Part of a small language model's weights.
Size: 6 heads of 64 (1 for keys and values), MLP 768 SwiGLU, 26.9M parameters.
Architecture: rotary positions, no biases in attention or MLP, untied embeddings.
Training: a variant of Muon for these matrices, 3467 steps.
Each number is 200 + 40 x the weight over its row's rms, rounded and kept within 0 to 999. Layers, rows and columns count from 0. The size before them is the row's rms in percent of the matrix's.

# q: layer 9 attention query, 384x384, rms 0.0456, rows 0-13,64-77,128-140,192-204,256-268,320-332, columns 256-287
# k: layer 9 attention key, 64x384, rms 0.0388, rows 0-12, columns 256-287
q0,089,153,185,245,154,134,186,228,147,167,176,231,141,232,207,190,131,190,150,227,133,206,219,204,206,211,214,170,234,174,248,244,200
q64,062,195,199,220,210,220,232,219,116,216,145,181,230,175,228,209,186,209,241,183,120,222,158,177,221,244,205,148,242,192,181,166,227
q128,047,191,170,193,247,218,212,208,106,150,116,199,214,222,136,156,181,275,232,213,237,193,243,183,231,200,217,240,184,204,115,208,206
q192,093,140,158,195,194,132,170,240,269,222,191,170,189,204,270,194,103,162,176,197,158,274,185,237,140,231,238,234,242,234,168,225,231
q256,107,139,172,222,216,221,234,196,171,215,216,163,188,201,221,126,155,188,222,207,172,159,250,252,209,240,181,198,202,230,181,142,160
q320,071,197,234,232,186,172,110,192,212,241,214,301,249,192,198,235,182,226,246,221,213,223,148,191,246,254,165,248,162,172,169,158,147
k0,039,232,157,128,228,274,204,223,206,153,156,207,187,290,246,244,199,182,213,171,208,221,269,172,160,160,201,194,330,176,196,184,273
q1,087,209,228,164,201,189,193,201,216,216,210,222,78,148,263,206,196,198,219,263,154,209,228,164,121,207,149,198,236,121,246,203,209
q65,051,197,218,175,154,228,151,170,193,192,77,188,285,178,187,209,227,196,176,226,258,252,187,231,126,214,232,244,236,206,108,206,193
q129,040,268,178,215,196,190,273,244,152,172,198,277,160,179,176,178,167,166,194,256,172,197,228,242,200,198,178,163,219,182,190,168,201
q193,093,162,169,175,198,206,158,207,168,173,189,223,221,231,170,208,259,243,293,225,178,208,184,258,190,229,197,193,243,157,226,171,176
q257,090,192,218,140,180,172,188,226,223,181,189,205,257,209,213,241,236,212,134,143,190,237,136,217,173,150,226,220,199,202,231,213,235
q321,066,198,175,221,218,185,197,223,215,194,219,174,157,147,193,206,242,162,241,221,139,125,188,230,181,201,233,169,184,171,229,262,239
k1,044,211,183,227,297,145,207,214,275,225,245,201,175,247,137,227,257,219,216,201,194,187,187,268,215,180,249,198,191,193,209,219,213
q2,083,228,194,228,209,188,200,204,190,144,172,213,227,238,267,182,153,186,235,185,164,142,238,227,173,275,220,233,179,208,145,237,210
q66,056,191,226,210,281,144,264,227,193,196,238,260,204,195,183,168,131,254,196,266,190,159,200,214,234,266,170,177,236,152,296,139,242
q130,041,244,250,194,174,167,211,205,128,258,162,209,280,211,154,237,176,204,200,258,204,242,214,201,175,213,158,113,290,183,133,81,160
q194,099,211,172,176,145,179,231,242,250,176,230,129,201,205,247,195,145,159,196,192,303,146,213,250,182,209,188,167,194,224,236,191,193
q258,084,178,208,249,212,213,199,215,182,253,216,143,212,179,220,265,164,247,248,228,247,134,243,215,224,206,157,168,221,195,135,159,124
q322,066,166,223,214,180,117,173,172,195,243,216,208,202,232,236,173,213,161,216,259,189,186,145,201,147,229,206,219,187,182,257,158,187
k2,042,215,208,158,188,225,162,209,231,119,141,116,123,256,185,193,159,139,172,166,204,139,203,209,150,224,141,248,195,199,197,149,210
q3,091,269,234,144,262,177,170,145,124,175,159,191,164,254,254,225,206,207,238,206,126,124,241,251,215,262,212,211,202,161,299,192,242
q67,060,244,223,198,218,129,224,210,111,173,210,245,188,144,171,231,175,254,222,135,159,289,188,159,271,224,153,127,285,176,157,177,206
q131,045,175,232,244,231,204,174,138,224,219,161,202,141,222,136,191,171,215,177,230,156,100,258,207,151,172,226,182,151,229,152,132,231
q195,100,237,223,176,243,272,218,180,208,182,235,151,187,196,228,237,147,212,254,173,179,228,219,146,173,189,103,216,244,152,263,221,213
q259,095,112,204,197,202,213,197,210,166,228,178,154,171,246,246,227,232,186,203,218,264,181,186,175,177,212,247,144,267,226,269,179,299
q323,075,136,191,182,251,245,279,221,190,171,220,172,235,139,223,187,216,205,203,153,172,230,187,196,175,217,182,267,211,174,165,175,223
k3,044,226,259,171,170,163,158,241,182,162,119,187,155,242,262,157,243,191,227,237,220,162,205,270,210,234,161,246,172,142,210,205,276
q4,110,208,258,250,266,154,173,213,128,230,194,243,228,219,220,184,283,185,227,195,201,192,220,183,210,186,217,244,186,156,180,198,172
q68,050,208,218,101,208,244,208,201,149,245,184,152,176,222,139,265,247,219,143,214,238,188,147,216,175,178,183,215,138,237,108,224,170
q132,043,123,201,212,220,216,155,210,136,119,162,129,165,274,257,194,307,187,199,205,219,198,171,165,200,184,243,189,167,190,240,154,196
q196,106,182,214,105,267,142,159,192,122,228,119,151,177,160,235,263,247,273,183,231,246,230,257,228,188,203,251,230,167,178,235,185,204
q260,095,244,228,151,124,179,156,193,246,163,181,263,212,198,237,98,212,156,130,108,175,162,223,225,216,266,290,184,217,236,162,243,192
q324,065,126,232,139,170,222,207,187,233,268,161,228,213,229,180,168,269,164,190,212,252,191,176,213,202,168,168,192,160,232,285,221,236
k4,048,241,177,310,188,141,198,211,189,187,265,209,238,161,204,174,206,210,239,154,181,176,249,177,172,140,228,171,235,160,192,177,181
q5,109,141,221,167,262,189,316,228,184,220,165,181,179,222,235,195,189,130,276,206,236,223,232,188,166,182,206,176,206,247,213,235,184
q69,058,207,232,184,196,242,207,181,258,199,211,125,223,155,259,151,235,186,139,218,266,179,159,184,135,124,268,185,189,208,175,266,176
q133,044,201,206,260,231,165,203,203,245,203,231,306,205,172,232,263,204,274,304,190,190,203,140,208,265,165,178,174,248,176,302,191,224
q197,092,132,175,106,224,212,244,169,145,171,209,211,185,216,191,273,188,231,193,215,195,137,263,211,122,198,194,226,184,196,186,135,184
q261,091,174,222,134,228,132,151,174,281,201,214,246,227,221,194,116,267,184,212,107,209,203,192,253,185,164,251,250,216,197,190,162,153
q325,075,160,238,110,186,173,155,167,199,147,170,167,140,216,206,170,130,223,88,222,236,207,153,198,224,181,311,189,203,204,207,247,176
k5,048,227,145,195,172,147,209,200,208,192,211,142,148,239,219,154,256,174,203,182,186,170,220,199,221,136,188,164,277,179,208,191,196
q6,125,145,141,142,149,240,252,187,167,219,221,209,211,178,191,197,226,193,157,178,169,168,248,182,247,191,211,212,252,208,242,140,230
q70,053,171,161,125,256,136,183,170,159,192,188,210,167,258,205,264,210,217,242,179,166,225,204,229,219,233,156,183,202,196,142,118,175
q134,036,207,185,224,258,196,195,243,202,189,209,198,200,163,193,211,231,233,289,213,173,187,178,226,166,165,243,192,242,223,185,176,233
q198,112,148,139,186,84,207,273,280,204,167,170,214,149,198,138,244,198,256,194,174,208,232,232,170,146,222,266,276,172,167,224,178,169
q262,091,194,152,205,152,177,196,164,190,124,147,215,138,238,216,302,155,174,141,231,74,181,234,197,184,214,260,232,234,252,239,206,246
q326,066,163,236,156,229,175,222,200,207,231,193,267,273,178,196,190,246,223,177,125,224,168,246,234,187,187,159,224,218,210,200,208,210
k6,054,243,179,133,196,218,206,232,242,215,259,252,236,118,189,230,223,220,210,216,230,156,154,227,173,164,176,154,161,190,223,259,189
q7,108,168,263,180,203,175,184,200,184,196,208,184,147,152,183,205,149,232,210,232,188,223,248,219,170,218,177,204,238,229,257,203,215
q71,055,181,237,160,241,171,186,218,105,183,256,142,173,164,210,239,187,240,197,200,224,192,179,210,175,186,157,157,246,235,162,165,224
q135,041,177,172,164,230,139,215,153,270,157,182,308,196,195,153,196,259,160,302,189,183,211,113,205,206,160,229,236,253,205,202,164,262
q199,118,207,240,204,261,176,253,153,272,111,263,173,252,231,260,198,198,189,245,208,242,83,248,192,326,220,234,134,218,217,239,151,259
q263,092,183,128,224,185,270,235,176,170,161,236,143,218,286,213,174,164,210,211,190,198,200,263,197,305,170,88,132,180,172,249,241,300
q327,067,256,210,148,213,235,220,206,192,221,148,148,209,219,196,229,227,162,219,139,120,216,230,256,167,215,226,136,185,245,241,206,233
k7,053,173,152,214,152,272,202,246,164,221,189,214,185,222,145,199,253,195,204,252,174,196,183,279,168,160,169,188,152,167,183,206,192
q8,116,206,225,173,267,263,191,181,187,211,188,134,172,271,179,197,186,195,187,260,235,149,201,269,211,171,255,215,178,237,236,160,181
q72,047,236,224,304,199,174,178,194,181,257,202,182,154,239,183,137,168,201,117,274,198,196,114,159,163,151,233,234,160,177,188,242,187
q136,046,141,201,200,267,178,222,203,219,178,224,277,196,167,214,226,179,237,290,165,195,226,204,181,226,161,189,144,326,211,224,226,250
q200,104,246,200,185,157,212,220,161,127,168,238,203,195,226,180,216,166,173,171,209,230,276,246,186,265,236,215,175,234,149,315,217,159
q264,101,161,337,186,179,191,268,154,245,245,185,234,226,236,113,114,215,274,201,241,175,253,199,197,164,175,253,260,160,228,140,155,202
q328,067,255,182,210,222,248,183,180,230,161,200,77,176,199,189,160,154,215,149,162,239,163,162,253,185,229,185,244,199,151,160,217,174
k8,063,240,201,143,232,202,170,170,189,129,109,228,165,268,202,223,206,262,154,229,179,171,281,125,192,202,134,220,164,162,194,142,205
q9,142,242,198,220,158,177,212,220,203,250,172,152,256,248,179,176,172,195,181,131,170,234,212,178,145,201,158,233,209,207,225,162,259
q73,061,183,194,205,125,205,238,175,132,170,215,177,250,222,177,208,197,219,254,154,246,192,285,256,305,254,149,191,205,210,260,147,232
q137,043,239,222,193,108,196,204,241,225,265,189,217,150,239,164,222,157,155,175,179,180,154,167,197,214,273,232,260,128,201,157,213,159
q201,126,320,229,194,126,178,226,195,203,227,215,195,220,267,206,188,230,195,184,156,248,152,211,178,237,193,205,200,197,229,250,222,208
q265,100,178,252,264,228,221,191,217,187,227,225,165,258,167,195,165,215,174,239,110,277,158,304,201,173,275,160,173,204,216,200,223,252
q329,073,249,198,170,172,196,161,177,245,249,194,198,171,248,204,230,224,146,278,186,143,216,199,180,233,207,210,187,222,244,238,213,211
k9,065,227,208,229,233,227,151,167,234,212,187,161,144,133,214,110,187,210,216,147,185,168,123,208,261,222,170,228,172,259,152,209,208
q10,125,215,168,251,238,201,178,220,235,265,185,207,195,171,168,158,197,195,218,176,142,182,203,229,86,151,173,229,208,173,184,197,260
q74,049,249,212,263,208,165,165,120,272,201,232,271,165,224,200,181,199,172,217,254,174,205,171,163,151,241,264,195,237,190,258,178,93
q138,040,175,233,326,171,219,239,193,183,238,206,166,222,229,220,258,153,187,112,155,202,203,233,204,172,251,220,196,211,203,202,233,221
q202,113,173,163,209,162,221,179,225,199,243,176,156,182,182,197,195,225,177,243,162,205,206,256,314,179,219,202,273,120,261,215,204,209
q266,098,218,281,172,242,164,243,200,208,212,195,191,207,159,204,138,240,246,175,291,178,157,174,205,168,213,234,203,155,207,134,244,200
q330,061,176,186,292,275,204,223,135,191,249,163,258,174,204,274,220,164,225,203,139,159,212,151,243,214,174,187,281,154,214,148,179,207
k10,067,182,201,195,247,111,253,192,250,242,166,208,178,154,158,190,240,197,211,270,168,277,175,216,204,159,189,254,190,261,130,213,165
q11,135,252,195,210,284,220,239,206,165,216,151,199,140,201,223,247,188,159,223,234,203,211,171,96,141,221,176,209,199,205,137,220,241
q75,049,245,184,212,225,208,139,242,251,223,161,170,232,182,259,159,271,160,149,221,194,176,164,116,155,154,237,227,182,165,232,280,135
q139,041,129,181,170,224,125,241,182,219,158,211,222,166,136,229,216,308,251,185,208,155,170,194,216,186,202,181,157,281,193,205,207,177
q203,123,238,122,149,231,241,223,187,161,181,211,209,164,211,193,311,228,206,198,114,173,179,114,200,187,211,178,184,243,187,186,259,195
q267,097,181,259,244,262,120,190,171,202,246,218,157,224,239,240,182,227,242,193,209,201,182,136,210,186,115,144,209,194,205,189,221,178
q331,065,171,230,218,156,227,161,209,211,172,214,175,204,179,242,183,185,242,162,175,198,165,146,186,158,144,188,204,191,165,258,262,255
k11,065,149,139,166,278,176,176,228,167,225,246,236,151,225,172,231,203,162,172,287,230,239,201,252,173,161,210,180,214,275,175,158,166
q12,125,235,127,185,222,221,191,210,217,181,268,151,218,177,183,198,152,189,170,190,172,248,186,218,186,224,178,186,285,166,129,97,260
q76,054,227,235,269,206,173,123,203,260,221,190,169,191,167,179,210,270,200,231,248,201,248,192,205,204,262,217,236,208,150,178,220,165
q140,049,176,153,166,207,240,310,219,211,132,212,221,248,180,183,230,266,243,237,184,220,251,203,195,222,167,240,178,136,228,178,266,197
q204,118,146,128,172,178,202,200,231,213,261,173,236,210,196,186,202,167,183,215,143,181,277,231,212,205,182,128,225,286,163,268,255,125
q268,126,216,152,187,219,294,217,156,159,161,300,179,196,204,199,227,205,197,224,201,169,261,119,230,215,247,294,228,197,122,289,162,183
q332,069,152,240,280,220,243,242,142,250,177,277,190,211,141,210,161,253,193,191,227,233,167,126,271,157,181,64,200,182,186,173,201,210
k12,070,236,197,141,138,157,264,183,218,164,236,310,227,123,155,219,264,216,209,115,179,174,209,175,207,268,234,261,162,155,221,166,156
q13,123,204,205,200,194,163,187,191,159,233,162,193,256,189,232,203,197,225,259,159,208,223,211,194,171,184,209,79,133,209,274,221,219
q77,062,199,208,324,197,171,235,169,210,157,184,205,193,218,187,196,113,207,291,205,207,225,245,219,232,255,191,202,202,208,263,193,174